From a checkpoint of a small transformer trained on Wikipedia: 8 layers.
Each number is 500 + 50 x the weight over its row's rms, rounded and kept within 0 to 999. Layers, rows and columns count from 0. Numbers have three digits each. The size before them is the row's rms in percent of the matrix's.

# layer 2 MLP down (transposed), 640x160, rms 0.517, rows 453-564, columns 40-79
112:457512485567497476534444504409488502535519585468478487497493502533532479456515536533445537521486440517589513451566476482
097:523464491571504534482392532488525504470543442411510446442526476388559583527480574564504557510434422593446552507618489484
099:555501562520595486553582408515435501471495513542445495524414539432459541555498612507475478460399406531483487460518536520
097:540475438539428472531483491539480477533486548417533463535536498523439506541529522542648473498479452406592509487545616549
102:449543527498447525419564500501468437585547512583509578430531507572515452529456564500577522446539454495450522514550392550
091:542424490432538547530525533428493545372476493470476501461451508541533552525476512577506515543539554526417462430364453424
092:514516496458498416553491498499500463448505524565465445477499476453509457523481513507523488556461499580517483495389495541
102:526534424600519534563472403504488576417368543519515428411528499414535381493495425510573545474453446493525476541505445523
104:402668564520521524600517492558545534472399509453494464474444475545482527531503530525517474459438485541555412482543489450
106:569527388592387519504482344482480428513472511538560481564485502529569522449498406500491532475449588450423488549516490589
101:499444483530444461518537510602518599451387511545436599491488459603556516495402484495541527485438527526535476476632521494
093:429598526528555552486513513557528545540560470510523587426446579493590541402548554456513525519515537439564472532457413571
101:407600548547565575497476413515565602479610493496562475390483466431533516540392461443503541527507594501541491607506445511
103:503573635484505457481487449426439517440492516450515502537502556554448494521434403486441486518505498480451468555429562497
105:530560526552492521431552396444523483449453498556491418494505482466507451495477578507525483428497555566601459482484532494
104:516482526537408481447436443473498485510529554533469494501410584487429467402545391504451586577480395491540501478535434459
104:516548453416502506530483554512563507517553481499497490518453520409493607505473389453638514545533467448554515395605489496
096:475501507555451466516446458498536506579533575390530482526525488468510360479514551471504462510482514506513429516497482498
104:480498465480458407510502430506558498524499578583532512497564481546456496573557537477558432498541530540520528506428550397
103:481468464478498607540553435467388544494513442479503577491464475486474412487468513440497500574419553523420462514463547497
099:512387488530527538529542526546543466492438428463479557480466509483449491483424508479557486465441479484535470497515486487
102:521455544547408638511494526482579577435512541517496513488426531495561524546579473474528458559580547456476534569492536522
104:493537579501532464489500463461492553474534458484482479474420479565436456543421506508498570535470505540494553520554525570
105:584504499504537562385528574501437411490534607504477573441443601423451540532573428514535540582500507516539599449532461499
099:535456505513470519485500482590506510518435594565558489498570539486486455515502452493424457582550375520442540451630594448
099:552474606419488475538401462543431532453392429433485492552505524490490468489467524506518478456434554474448370518429521519
098:477472507570439539468505580522570519427424503515466517500544470537559473457572480472588567533543546567549596498550498582
104:571485469456467505525529493519488468463472587448613449618519474504512518456532465460524518470478458446546546466546494456
093:435546513457538503437535485566494495520426490624470435508522458626539452433581548525416490493520511456443519492555429548
105:495411554546465557536506508493447566446460465546535511499509545520447523539557584411454475456465383536462537571449535457
107:475511509550508525511482523516555419449571414552464532599517509530513477527515512471535521525409500478530499449461552412
095:491459559512355430406425485544574574458569517474444475484497398558507465481460480458489455527516471423511576472562506503
092:467470511418499498402509522538477510501542536636506459518448504535458522494575433438482508616440501554552485461560376462
100:498635543470548502416441495524581485455505535527522494383598543512445521580495475447579485583575463428505502447422471535
098:513498466502523507466482444392539447527470487455489433573479465462457413455486433463500531522457490413469504447490443514
100:462406440471459531472422533503562506540522498538601521525438483445592487506486478542489430476565573424494488382517481501
104:507541480477507499482490543477507524536463465420458484488585570558485522475475425547455458499521460429533510434519499441
105:472622534461506514517474472527462460529426512555415612518499483473536372444468484446484488499500555514494499626603438507
094:530565538567439519551529486566468587487491476483523513411573515524537443419500542578497542478518499612505398538429490492
093:500439437543446558518515512572474682542422643511494449484465470511490555429465506454439458530487490511497474448494584477
107:526579389475533535494556501490546611518434538524498593520434505481593568506536487465404470523473481432425441491532542521
103:553491553537620540497494550542478440411393441478481475547417559498473495395568460501530497476456627428444582531559524479
107:503523542488415480560442500521555557488585572553488460492530525556537451489489529381454565485509533518491429529422519461
097:503557551576538426473534439476489409532530480473483520528459558428573515577543538437520509457456500483512369456500609520
113:474485480502480480486499496603458517499500350551544641447487470508529458457495612468516417456469516561508453484425555507
092:482569548499436460548527471514492467628494515561420496539504501492410538554477551556457530527465482524524454521483510577
099:561501504432468499570426468532520467546577471488534517573506557398546528439501603443454413481628567491539480540418551496
104:545521469532475403412416528509440489524472397522424514482597463575452484585548478543526569504430521474494443519462488514
095:445538468497487445524498491426521473543475515492337526579416438495528436392650541464532443492474436545502541521552552566
107:545467528467488498462455504598506452453539424522525450532538564459555551532494456598584546496583510439501492572507550467
103:544545501481550369501514510613453505506459371582498458502521394510547481455516503576450508501487506513450484464603509501
092:511514474449451549543440448535548562465522534553527588536498499447599518357615571479458544432495544510587477525527504498
102:449477541558579518548490465583480487472572479531436591436466451502504484451456513554516502503453560537511499417535498494
101:599522463454455472489484493509565491501451463506527536558499455550540497406499493489549528581519566504528518539481492459
103:459460490530384448483491433469504471469478424475463566585585441572581491574539480482404504462492508545536469490458542484
112:547454467601539517528488409585438501520477483384391499552467539461484483470452501518483500407434522501468462587512480537
111:566573436517520578455498470534545472424550474454436467567501588550487610475587507585508494477546547444545492526555541494
096:514498422491454543508506489530500508520501517508465575494480483539490469474480508564462468514531475580498505592380476541
111:468565502477471483501555510459496492463535461497415472606449634450538504411506420542514486543560462540509448536503529570
110:468503500554516453577475486468514469462483526495444443614439437476511495568426521516484502493461507583448436464536487528
091:481513502462596509505485526569518518541477490530443512528545468459503557500442399553548498407473490523487417490466447573
090:483469575462620411410490444489488452473498428492498510489462482537474459596545541431476465522518507437487580512488395518
101:411572521587540555552494468463497512603512508459501485509347534543486527449556589436436515558470516500508459451426551535
109:514560448588557476506604606510466510483572631522459521501530470498502423523550458514471532488445488519418552541510486584
098:409611491482503454541458562558559456488458476453510457504446516497476532501476566514466459483496459504589511463475517515
095:520445544470459630514584621482396556514449543500496529570493439471416481526506438419477466506506560512534413485545569448
101:511469446392492501481504531525510425488457581502471491515524428487528390471432534471530479534412569498550487510571500571
102:552539518522608451461635500502533490465547425553418435487563461525381499543483412493495435553503455519509461558585479605
093:502604598494570480584475500478501564542498459535523494535516526517460511436549551473458527603535521474464502477539523513
098:428507526530464531613481471572529504508466508521601561441418571539598508532547519506484549427527328459523549409516493392
111:459514544541461562449494507362404573471529514584479443508521459469534537425528549549455433468479477537522473494509524516
091:604432440442475490509452491477466435532473407578473523507481519477501451532527551570492484463544554424514553331507515536
096:555500516415533462385444444560524490473513532584471500523535482650430454544525405486440523622519530550419507503494528484
095:508433588532507572436508537641465430568505444534457445422439495457497488459506548481480477595430464533472604547458424483
095:501381561475530439418521539606546438438558412457484498499420572599446440560537512541465476406492421467498507512538425472
113:444526609526513413443541532470483466522486455447502428592454551502384544472427531469594578481460488627526430475522439414
094:535486393477436629511602547436594461499498565520498523498524443431518502441473512507561554503479490491492485480466500466
104:506561447515555527512466444486513452540444486497465470505501445569536512465511464426530497484560482567571513550523491531
115:525547459484385500482465525519446416502566498466463528506519526499572478540494567454515486530526532567489467586488534533
093:468511500472531573438484462519577466504517592549460491533533519442528475557535491386435598555490476514520490612444465563
100:428531542520523422527519520523516541450518466474504467520537509528546511474458532456467502381605490549542464529560525563
101:502587516551532435454497612453517520457492525520423549550523509446532541514524453463472537572545441506455524496504531459
101:405498519488501451468459498515398496608479426477505507446553492537426484507481456556459494452418511460534500411485391559
107:470474394505522504546527536527562389513518535530522512400510488504524563556510493549500457587427496493634489484449464480
098:478441516535420417552433522509509574527472478505605580435558519405548548419474531476512506546528626486484530561495502544
097:553529514542530438573579550464557470534480456520448492511504450504579490475515566415488554606430384521501619511497470474
095:489478503585559431561430476565500492513571500603531480431538476420577454553483483487508534543548680478491510498361481557
103:524574457501601473451542501517444505537506490456510580477511469406459477549521587554569476380548447543511454473470486597
098:559512504515409544503543413434471530559435445580454542469528536500495478528435583518481531463533574449499524534605431547
098:498478558521429560503529438542483486414524533509523533507419581538481543540548466493495517499505561461630558425505521485
104:480579503504476515547510457505475493528448548508478457569505593505466442460472483469475494489447487456547417465557509550
095:429500552468529444577419502557517560584484547511481533460512567549493418614567496498592477533526547608524500562525480553
107:602554408535523451503482489465529455465454367432520527552563563504523592451452484575422512545563517557487497466474585482
108:565448471404506406403489459497550508419569512535531526512458504474527488532408504536429494503524532446497458535559473483
116:481554540572509519535430574543542515527497517520451641491559537561513524516508362563534514527541472475513505456518532484
090:538572594488534501494515513395475446425486531496507512493518436472538504533511581451421484530462555513540428475667598450
090:504480598494479460448503471494589543471549573595539575505472497498499513585481465468385465533511585587526460441369500508
094:487465539539478481471504489568620533557464360534503565411458433504464518592510580419522436489453521434455485424482458541
096:452528585590466577538434425488512527575498449433496500513578479387545511569488502525444486396499524535462479493527544491
095:431432523517516538530463442518540503479476464520423524482498447447511490406522630440444473426539478558551528474434458554
096:508424513499492493449519528468490453454501510538604549452483479480463429596575489494372610552496411528492408461615484484
108:527511511574548527434478601516543472499453493502598515506598459552490655505600413500527492489575379508501530443532464488
105:474541507413511487505465499502523535507543491486459552524475438602519547556503511498438551530396471427548535539481532534
113:437510551511520530431489542517522542503490575490520508539530505447506552552566500467548497489502549530586536481517527494
109:520474475400530502503566523474531480551486437483481389616482545596462584505450463543519566551476468451461489502482512512
098:493578490494572556509502499500555495451500450534510535502515469452530487451454526471509537570479384461508487427601603539
099:571517459516444468477481544482482515422548442500534453492475413604519467490587530578543502505589501565409468507477546516
102:498483395572443442477606454507393574497514495425542458565498501333502539495521520595475560473544429551445498439499607465
118:411529611586450532518482438545437545506505488437488527638347544481435433593556536388495528555556468534476490537429544486
097:542482479556555462586462506500541497490463420494423468432506418486508599602475630497597474532491504547448471463494412506
105:498473445539444611421485559514446515483506447533568441549523519573449500492514469492457408506545529436429516537529443409
099:441486522547562574500515536405457464563443554494603551499536478503469541551497487488504485466561535545511535523384461458
# layer 2 MLP gate, 640x160, rms 0.268, rows 454-564, columns 40-79
098:508510479589461504507508515434449482431453488523558538403540516480539470575418535470543565508372375520548507452432523422
096:537581476471525525496578469529439400499500537474519561600412451461461617530482475555524467454428443520523472478497554446
099:520578497478573521511475539489495431450512524485404471542494529498560528492485486496462500503561491472536563490432408432
100:421503496497553538452429499478469425566473481547454584486540513565467436455464546438610528451526534421464473503429394561
102:499503569555536417494559462494564545530498504466562544555535456508520492441415504513351518510538509554483507522398443518
093:506525438460556565400548475530520560602484453450507556576503569440574514455528386507456544438541502542482583546488494450
105:502525513548577349550527463521363467570542501490535467530453418528524531449431436477482469501421540511522497421477434463
107:449522562517556457494577576489367528526541638435481406511506524527562530476427442477498483519497490534579521554539423542
108:584559439522549532611474451480509494530571514562453525509481452425438410511440472504527490547398427546407540594509549558
099:429556424533482504454505410422429500524591509464538491575482509523530485528465472533554569431454426518454469453531470560
093:529472472457482540471475502507563528435506616504539470447487505454480482456493550446492494460518410514460551562580458560
098:479596506460490562504403414428506460488522516432490492447470480428481576588395519377518518500469500579476472566493465522
100:512466493423475488570467531413506414557567417550481483466568513478474501487543557580541475544478541356505605602568487611
104:445521425503487452484553472482540530549467598552483484505493443505503526540526582513606462472531565494517492587508521543
097:422589601451535552578521486525497479482522585529488504519488585511526492436477448530486471541401558493584522565448539536
104:536514569487524441426519462421477461575522493474587493552538404434468421513410427513471617501409488446548479522538578430
100:484486403439496527475545558590541510445532508422455497567444567503559473486351549472519461368460505504489551454429495490
102:460548599522522608578607442514502565541450533404457505362473508421509559505400504505458482533424475475607433516399506465
101:490537538463449642502506542535460522461468564501504469466453463467509498571471540445489497529461506478465572528555486567
104:493501550472518568498519579565558510480472495508426613542489479515492454423567492454474471448457401486542534469532588492
108:609450432558478489439508501569527540536570515485489589512575542587522519475493545457503432469490495400473551493543438510
100:457486523423510503572524514579541511534507513600497559498413473493443509526395515564493581493572456415574602501599501519
109:480585531483562487394536478487476453468587484523439445418445484455568430498436512481373434417434560441496484511530488525
098:480469449463481461503516430571534514504440406490468524522475501460463525453491475569634541417443445527518501617435460522
115:490542445460525528580425458453412533528521400511496530569567555590557461574541549524504521525447473448523499498519605512
097:476486542472474476519504474508413508516551481514496430560502486466492533560492448602531453485478544578500406505482576523
104:612539486485450505570458463612495511390442456514518493471513524395543561462489382559542505536522513463523518431429575516
094:521477525572489518486497548465468473511543504418545548479452484473416530543441483503612528457479509510545600538486496447
100:490468487476449500420492501517570600598445515463559537506514505412512497404527439512554531465502535379493414524466459523
102:550428412502561453485578426524547565508541485487500530484487515565631524565477474535566446499554543594449468469472541470
095:527496496515475493471490512499551541474562536499416446506486489554494484463581423488579424547637473446621533481451483513
092:565472517554465518495477549493567506465504525452455585398574590427507488547569506598592501403496487493535488405499586537
097:398411459406446552482477527511596491483494414481429539497490527591556499512630467432487606494547499500502467558510531475
105:507610513497541418524504463530574534493542447431508535481558503513538460447533650536431467513477437413531469536407475517
097:452500476476446478457495499480399493530466540510471556499552545523417491513439511474457515554440496446517442581440506473
101:406538531482521535518477415595494440584483484419450551526475488412463475425458364545558593493574529492498483506441457552
099:510476505520491476465456513498462455474528477528459473448423520423558611437583525491510564506556403503489499529548473516
098:518508469517529500525471443438443369481548553532526456571468432514517486554471477407564473521526608490521496520551522465
095:588547536554486542546476475412546445450502545479498459450532445502584485520561465473529462616358478523473598566577475478
105:540547457479555480436535517495499515470446475573520548619521588478557547458455419398353546484428417520471493493572538462
109:551527396484609485427411476514426430524551519524552447570519468469486479440502520539604496593545340565449559517467521502
100:485494621472456419459517492490478467509503489499470479487549524498533586591512563502558432587539518487409505515515610441
105:530553520543469581469490535564535448428496500487489508529443563546465518429539408537540622411476484507496576507546379468
106:486583462552503417572502496559481513494492512542519551426506426416465570463526557452460502509426485535456543345481463537
091:568481387505463544428476451493535509436448469469552456522549492541597508531408486482500458476535508462435483502581456470
102:532484501390410546460507579512579500475631522572526522544502489363538376459596477417496585493522498540576568545523577427
105:412473582437508529388469498504528511553439493546478496501596454448447504551603583514500509451545587507473525540442558539
098:496543538436578542550424468414462496482467576555527548434586537496458615544408559591405468541520437529581460486626483629
097:466619479547482535568535569472468494480430450427525442504501593497532493448487464552446473531490430440508466542507537464
105:468570478412532461499510508547504474488560563522501438527490507457496504450431416498532538564516467448495491504411546457
092:506597472563446498566499519542492449398525537579549453422427478517535520485398509562540495592525458488512522586464487488
102:565456469533405588509526422569529499518518494494427569437470348464569509532442536535480513482640487581434498439512454450
098:535531539536534462453540500594500605517488453548606505471513506500484455424536518453559492577504461391462510463499429521
104:534519567565525525565543417490535509520522486525511482556492480521442532472540562470477393461414448523553470489532477514
103:364464445446478471533501532412502469606499514514479524530537446521475558504540503520530468516507482536440500436480511554
092:464619481520496468539511574493374470448446607539527335409404558519554512501576559532498395429517425464538483481532527527
087:523522489470493535524448577434504429360477536573587597500488511488535542609495440497498493456538506517514504416645468428
118:566523464491441489489513586529487483596543567505538542430455461492539634551569473561605440481495492567500557509579492528
102:518580475460519422507487509485464534428530443418495448534520503469624527515535468575576497529577459531483507410519421500
094:407442372455572560444502525555464514429546428520483478496528474496524484492529490502496581596505439455535558523512498530
096:604493503564478530561447524499417558529488618552591524462453521476574540442405454475433461476526496489568540416574480469
098:522448491513516430506524533603543596457544549466506517521449551464530521393483555520479576423503549440521405566524403602
106:569607469534560571608414606600529428483427410606617467526447554551546506500506574446482556544547465476419498552462490532
102:497502504458486607518450411422493405511526472459513541471475448395506507477494432490548687616480476443448443497463539502
101:507559409488501427464452390474581441422504472481600440401546576480515537481534532584489485437491546520567558490488547526
099:544522509530520556511458508496409595538472530532565474539508516452436558469587466573487482474416461476507490381429514430
099:469414561421509463495514487493445497562440413507520489442477494550525501462523442558530584553552593597440526533526519533
101:584498431515415473527543523560528545523446412539447485532514533447549545486420488428527529452455572552474550495395516470
099:576531544507483498440591519491537520486509385516532536512529518513515481490473535450457469469525475548423499460497401478
105:449496452496577570547433507444548453528469586545501488587613459459434605494471500451498504506486495479549515483508588525
094:478537459554460506451412466603571477493504469435553456476426525454485511468489519465588588514506564546550514622559580486
103:522509500503499422504441534543478561434429482530521555428488446513432519393409440494544481426479357499505534452533495524
098:546521537556543551447511545538448425533576502515482413522458505460463515557421468430558437507513554584465542451587455563
095:446404559488542469441525590600543499500599505514508485520487551507489501524524518519492519423477465445508470486461412423
106:502553548478617458521460488523510487466617511455542586500471492471546501517446432507481465517392515487427452534518454553
090:506564406466487561473541432468580467464459530493416468623511511448452479422498492478583542492552453521508493495460462588
105:462494520507427446427511507411576458496507398510535483521483417465576539496424455564507451538489489385609559523525512468
113:428533509416526543472451399532510389378478515563509431555507553495524395467408525484480516542573425480564501513438556560
103:473510533512516598434450453438542395500523536502538491483586485372492496543519541495395530502520464499527568478390509482
097:442501511431496431413499521504493387496461365592439421405472493461456491537555416563478510523568449560533490576522495431
108:495463435536489457455637517528495526518508483496508418547386528507518455462566531522459472483469487447519565563506503590
097:365513494466549541502494545506535522549565397505422454497495532484472506519503500551527454362386558526480443438384455537
107:505572460524542437468533529479520482563469506572545428546493516405472555469383660516481495519477531526526524480511467601
097:573513505435537580442562509444474389461573568524455456585521432494533438544564449607468515483507415482434449512457522501
106:535496506606499470517475596474517428478584568430476365513593541491519454595551528482442616507446524541534530514454522480
104:453443460545486489449516441480434483450539471584549450571513558525537519465461507545516581454437394484574519516551468501
104:561505474515563508409525416464543486519409491503432491490500441441468527546526604559560499475558538562509496444477496598
097:508492458465451518498521438534549521454515464493458568570548575457491480534476543443620440461500551452525423539496458497
098:548468472457509525527466454500410527555544505535460505401562504365588459439500492483526568527515463507472401563490520458
101:561444469530497428513457535572474479554592492569437487490368461485486452460513487498499467435469371472469616492501530466
097:557488427589498505404598492508488524437560474480519506574463406398410596516343505491513485560440507521450475477458576465
106:410463519493568540500461400481527495590487515540497575508439470509521517534552578609407571482513503474522408461569462447
108:485593456522491526483431480388480459516425463431503479468524474500557571536532526553531568378552441517501535490494456539
104:558584541461468364498565437599489476422423514526519430593384526490520530487505483512536533574490467498581547476583457523
094:433459470490541501463520374554455533530500432500464532480499486452542504393463546486503532379509463555474572519451474608
105:482507449541494450492455535479463493445506508469510521516509563422596435482534463517674560553432472484449495557660521520
095:531561401495540545441501525418451471453535562471469585555522466527480432508547504482500647557549483433527549476460485358
103:541570532514613604498528459503467486459524547444500526488567488535486525547423542565487528502452433559411545430525551564
096:506463467556430454444483500463506564445556465428611475540510385526522550518481497493579514515557575524437568500548501407
102:508587451480514583420516460511505453493399581427447460602490399514495413494477561541572427504513499453474470494455490543
119:511528485562388461590516451503501464477477545567462491429481542447533340527601514582524533567468487501548471461497471485
103:520507414519469547539511558362472408482554562524516510502391416439455507496500437540452494526486456513516533519495515482
112:520442522469450485491474469530547478509516573517440435450447478607496532503494524562539523452513415575484502510520570401
107:546532506470494448637506397497410427522560509513494507564570518490468450459538451567514517431385434479411475551447604552
099:482591463512560539524493444389498466495465488501521475466440435529496545548521475506476503552391461392556536558488647503
103:486490646579477473495478496443561484424479577571454489488524531464429507529516520508447556502539560608439520544548493420
099:499499392547551433491574522535544542562471490496484494520472475491545595529493491550570474529544422533485550501476609446
111:606456405570426458484540557422482412552573550408546528548490490415489461580606496539574484623436514508531448527500539522
108:445561476477521439514462467503490493567619507541542480505553545438447392489523459478545486531446540451542510488553492543
102:489561481490523589482389440562476447427460534474561499628490556460440498570431575522524514443487515491469437438594460531
104:493458528527526498464509520409461502520439520407617552547468435450456563511466488481524561507501577507504507634412522456
# layer 2 MLP up, 640x160, rms 0.285, rows 454-564, columns 40-79
096:519516454490466540490546498464485487507456599621573562545419505515411435484492411533511423456588626433601498393417552484
092:462505471566384544467452562482505547614488510540483509495548448489515442490543484530475551483529570478504490449476459488
097:574450463507496501495493518539492523502540429466520567559424466461548589493460495447475493502521571481423511507411473523
091:519535495479481515558461472486505529436396514428472494578458461426535545474579444445409533535499535504489442531469537421
097:465532480505452400443477524535539470546516526492493544527506484453441502455527509482427480454531472518544482579549511576
098:508486487477458574501543450551486583464473511487449540475442506526507583523566489471567455445571446465468568489513494347
098:540465498468490439564524502499405471450505463476469528502486520526526565602537552478506536480526522494527590546531574493
109:568464550476431505479552465544431465498587601498523455563525472472459500465463444425536453510473560554507575591496546482
110:379515569414518531486425539533557502422539471448487552531525543541539513487498532497542475538575375480509386457473456532
101:466499464457538611481561459325503416470572483491452469558500535478490542459533511566564609470425420515504494438559486467
093:494401465494468494482468575410453480436477640510550473458503476557499525580477468521499460480514479500508518548491569430
089:537408462439452448476459599536481472555356546503467528516422557551429533541526526562463496512480393490459492436557516507
107:547424477511554470576416479440512505459576520433455450448558481401468507554469533498505564513515580503481501509595535568
103:484491496439529521487582572462532535407585559581450582500447459404447416430560508456538487459512471282409526527469492450
105:503504593451577473437547493499503442470524512454536477501512476534539479496461562503513492505585557438450396427503534456
102:573467558603483481449506554480408396462465526531509525555637461528455490547494560502516575416532438499442453556490448469
096:477461565512555584429554603544524467436514528499502462529412494503475586550484429560491399495501397497433517464488460556
099:563417608475555564440523529507414559495486475501496505489533584395554522476579417497484512462588493478507509544470510493
096:443507530546597404495478532477534397478392539558519487491527509477473563496563476544477523482554511546640558526479498490
104:542520521501501555478459519464393528485457513499478461398489473628480560505470443526550485477499548422512565473532484547
107:564497506498592457520524574621447413520494474536504467559547521533490503486558460482389582524412449541448476382495520449
099:474519505503518417426484548492569546526502470508498588476524582527503528544589582557505473510433564463528429516493454462
106:477432517472528509570397469543427607490532523451542460552450424508411510428436538523537532492559535516609408426522389537
103:495413462460445507536488530505530460468589471437487429509393435492534521524515504423549471445512626546600570553440452564
093:438399496497495618462463511428504536507544464480554413459512511487428502466561499573471497522516434441560503546538480533
099:558517448453436511485478473529549452585595557454514551509555445589475493566481476477435481450487529583502457606392430401
099:421524555531490505539490457592491456448478492451438528483562471531398500603504482549460498544414496482463452464430557413
091:547519546531481521490552527498517465548523513442572569488523449430426500579438471499512461416483472487499559553441613447
108:522536484471473445506473553512506474540438480525355469595524516467569476506460483564466530479527625533505482446505511508
102:472447502413489462465526499524450557542502511471463457447488432494495467622520519496579486515483493482463500575509539560
088:542583452484517473524522572457482567502455506554607458554507562446501556505513501550498484482561457544498470483474434516
090:491512526546430528522515416454518401516442486348496462455548522457505446498459570570544468405528530438428510591503515485
102:384441389554505491621560436487507491535529523461474500559526548435561530481482473508451418442502502546498554488553503484
103:518479467515512524474494592624487500510576531526468464448468507479447451479531429543391507519486418579496491436375517371
097:578600530474530531582574439439401511417556462437462511491492538493444523421503444459499512502417413574476498676395581404
101:398543454496504416483466571547502453584528490563600517603477513529475499582555526528526430532502518464526482441528468565
100:535466483467463488446477536576503531544609512434478461428500532479510519559532517445484476477448489475376500516566481545
097:429527473473640451451479570443559520515440412510447444380462453458584548562496431480576441575489524484542574491451510538
097:423551522377590488454505566503514411500554463488501474527577576471519462479568579520499550396500505511543495525508377495
098:528444640577520417513460472468567424505566530452494474565555540518480370434533519598484510537548504440581524504562466510
100:441453443472414479542537501527493573572582489489434546461552443516464453438493546561505515592598454609440495478551573489
105:470382489478543547446508389476419417507485448543538490472632531438534467464534510511503450557570524566531548538572481461
096:587428462453541576477539472410555496506491515448553372511557452551505518476580532463505537474544536523527582506496463575
107:516497534604506529540480532507522458530487558502458483423470521431480528548517463426476542515532471486529683488576537463
083:527419412511588625474550502570502532447538525520593489532565480537562436489506429447497528494541552579501554525479532408
092:498481580539477394439549576506555494435542472531577495550482468535470524550505491514579485569328452415508526475539514494
111:427494531498580450508489578578409471515515546513522523493383529465552494489500475455483505426527505596546569461522489619
100:502515511502533522469536482517544546474469521525544544485492503460409462601305485500453546459516449602502514426516546461
103:494511464495514512557600461522456537534489533502502581476488478539385467432428600509514573505556567534502495511429431507
102:415450602556464596520568521492441454548420600409498530464462427480437474464565548499541581523485576435535554500478505564
097:429525596545540494506506608384405454565437457437478439421519533535393487600404487480532463441473519554472577513456543562
104:511587546497490485502553459416457485496482502513532481564536606516532539452597473492476496571534566509621523469441460459
097:516460472478497466484549507500474568402553484613538433447534487503482602557546521535449493550522485488539512471450496467
104:473514505437563606523470525519523439464540526536517503438467529552466459613522509598549516526515421486528490519509529487
118:421456512447494543490414505465472531467583514455477447505504417518480600513485489552485533570515527517461526383501486419
098:562448474489541484451514408532510492511600485473469570541492466547408571430435497525600587505480556499448503473427489429
092:522568544515536392504585526510478547489502506465577473497573475474499498471551432511564546567473616464502565528597564529
114:453466569502491555491523463515494456456617493508467521430458511479521446491505514433441492479540414448521513478424456487
107:478393464537483498520478575454531525542465507516412574506490487490458545475458476557516478497493546455569481465466520530
091:518513517576491567590491550560501487491490484509475499430555516480562471450510560525526478567543561556588565595536550491
099:489483453448451539583510563470507582514584525537426487471556456426437497473443440519501473531441412472523425445530613559
096:598479480463491469582438449524488546449496474486537443520642502534538533563435565508507444473589529477535505487474522426
110:511474469435538515452455495454476464433549491503441578543449526442505548498460484573587384506407586507548515518464496452
102:530473489485547542524481507484507453430552526483519504474472588504509531546417387452554627585508511598473533486486516535
097:521513472519564416532501340505564513533544505429544496451554481450502549509469529495482523468420501510511582482440473596
108:542517527594450437521474423467489473443538545516574484477507538501466531469484481545573342490519445533460533559557488522
106:530481381479415472547503592524471477538437582493476540485459530483465447518576536498465436547489483526505509435422526426
094:582496437531382477524528536485472429499497577452430524535508569501534447543443527518532440438553565520518539486483491472
103:526498515440545494477524448518566527545527500417575492607588488565515467498509550401474503583478513540561428587412496446
110:622513451546494453518545458549514465517573510507535475552385498502465444538486465534463534509540492416507487561527441450
097:381581518577568540438599473512545461476479513449482483441496550480542504506477439461447569557434370510469466557502526479
086:453536498509479605532468583462591473524440412492524453479509506399490511443469470421523507438388407463516570500524462538
100:600528357455543453455492473444475620402476537457533502517572488531534528606518457484541548495478452502517537461530490493
095:428572514496482529556471502413414583463444544523529503488590452367486509407458529506492487573489594434465523475485499544
108:505479404416510502582501573573478439594487548564449574486546508591614372491510445577483467514448533479585464435560457520
094:481547566550500464571396471473428500453477435475543434559501520487519608557467557541455447504592496535510472523499479578
101:547496502515419486540486499561528481514508442516549593545521564533551630528511442499495406530519446402488490518563519491
113:438453487514460505535526466489502542494439452517547440554593527477619469454506423503466609439458468475432466524559516436
099:499542436551420499568472551485417593422387487464462413514450535477512574446503550560570470539444500481426504485575627485
095:444517443466539529399519552470533533542509486535499482469444441465504523495499429489501475537523492561563557418570452564
106:429387452496502496468503529441576525591521497427484436495599523587489446526494515479555461420519519541605459519510549477
093:522512567461463521491480406478489484499457570529519403551456512468514513449558557462513538509513470526446552610540493489
106:493405559437443481467405559523481527598461482503436571555509494482488520542472469520463575411489519538419497450507485499
091:587495505441560513447539520482452446469622588536508390551512473461514445511554394511443439479563418506420497498504462501
100:481408503460426510451470541523486533589417503452530528497415454544462457536482471596535390497461577483489447491481553435
097:518561514476479549511575517465518414478455409487437566547482463584504578451516515520416413429481404531480509570498500488
096:480463532518419543668486556545466501489564498529527466516549505497451478498523449420431481519444485509389504508497517466
103:465466441496594506533574549557546585367581467492505458487500439460487533488517483469502481494553361583512522425472530546
094:527394336514507469469460586480451555497579478553518493453488408514514480562399506455506555448546547489430518521457534468
101:516538529457572511561492623541480456581465458465485432481451457596543527529462450579573524555551524557480530572428487439
092:583467406507520503499595490459413494408503435459463476545466406458598549445450492423468537522492471467496491491486516440
110:515454470465503581484533505538512592508505587541487608574536444494511507497535476468459527581496434547406433547503598546
108:496501537501554537544471471476484428596511500470512545386548478512547537514585425524489472476509505579569509515428565446
107:536453477407462533489548458551521476501525544476442492507505471409586514580577425486464501551499477523550459514466483426
094:514511404495530461437432483508525568576498539507473456495491503513415480475594540512560488477563437487492539507399433551
099:494452363557525547589505505495439452529475454446422460523511489541493467463514509504553552475562497472581488486582452528
092:517414478487514509476552541488447515481473572493564459586541565476551481444533480508439573542500524530638524510524558398
105:411569500467455471476493469455470473533414474547490510546460470555501517420513491479496547623505454468535498517490510544
095:494530500423526527474561525466461555440551508543557449503475432457537454423485383466528524512442484518499519502570480529
102:538584549491460539567524525492536533545391495438430421554485472584551591417483479564551391428496490456516547518414534454
124:467501471469504576445495426472491482497528534396404486507430534469474513470497538459515524380551502536386441467544509525
107:590584547527459506559490499533478546559451311503468426593514547464512442490450445544508455426481578485393502521542579429
116:485523503537541498424632519501525549441490400478537567559527567435456411436581476458413502513478547418470513535483497532
107:593461463602491468533516425550507567498552446456469590501559595419472367457540550507585498453529450505564524552435462492
097:519471534463462477473520542477582505419543473545469445413404546489454501606595496517473516445440542461481451524485470471
100:515509460480551512510472631530529438538504554579480529443555512480461543541528481522451465546495507544506477486550502504
094:484490556437571498540428471517656435479445453556474530418463441519460501498542416430420463513512508481488500599528480575
130:507432508413493489484468446518535468529559566624499442423533476510522438409520474520504499392570548508441476515471513467
104:530520487465452522395532443510467486510498500501522465571502522454403455487587408477423486491556571398594514529469546531
097:428468524577581432544533489522548469498502458516445448471424534477534543529536598479536559538462612566559583487456517552
097:537550492474419528500437483517574441398507477532391371412453478457535539458577547522512512574493492443452495425593500559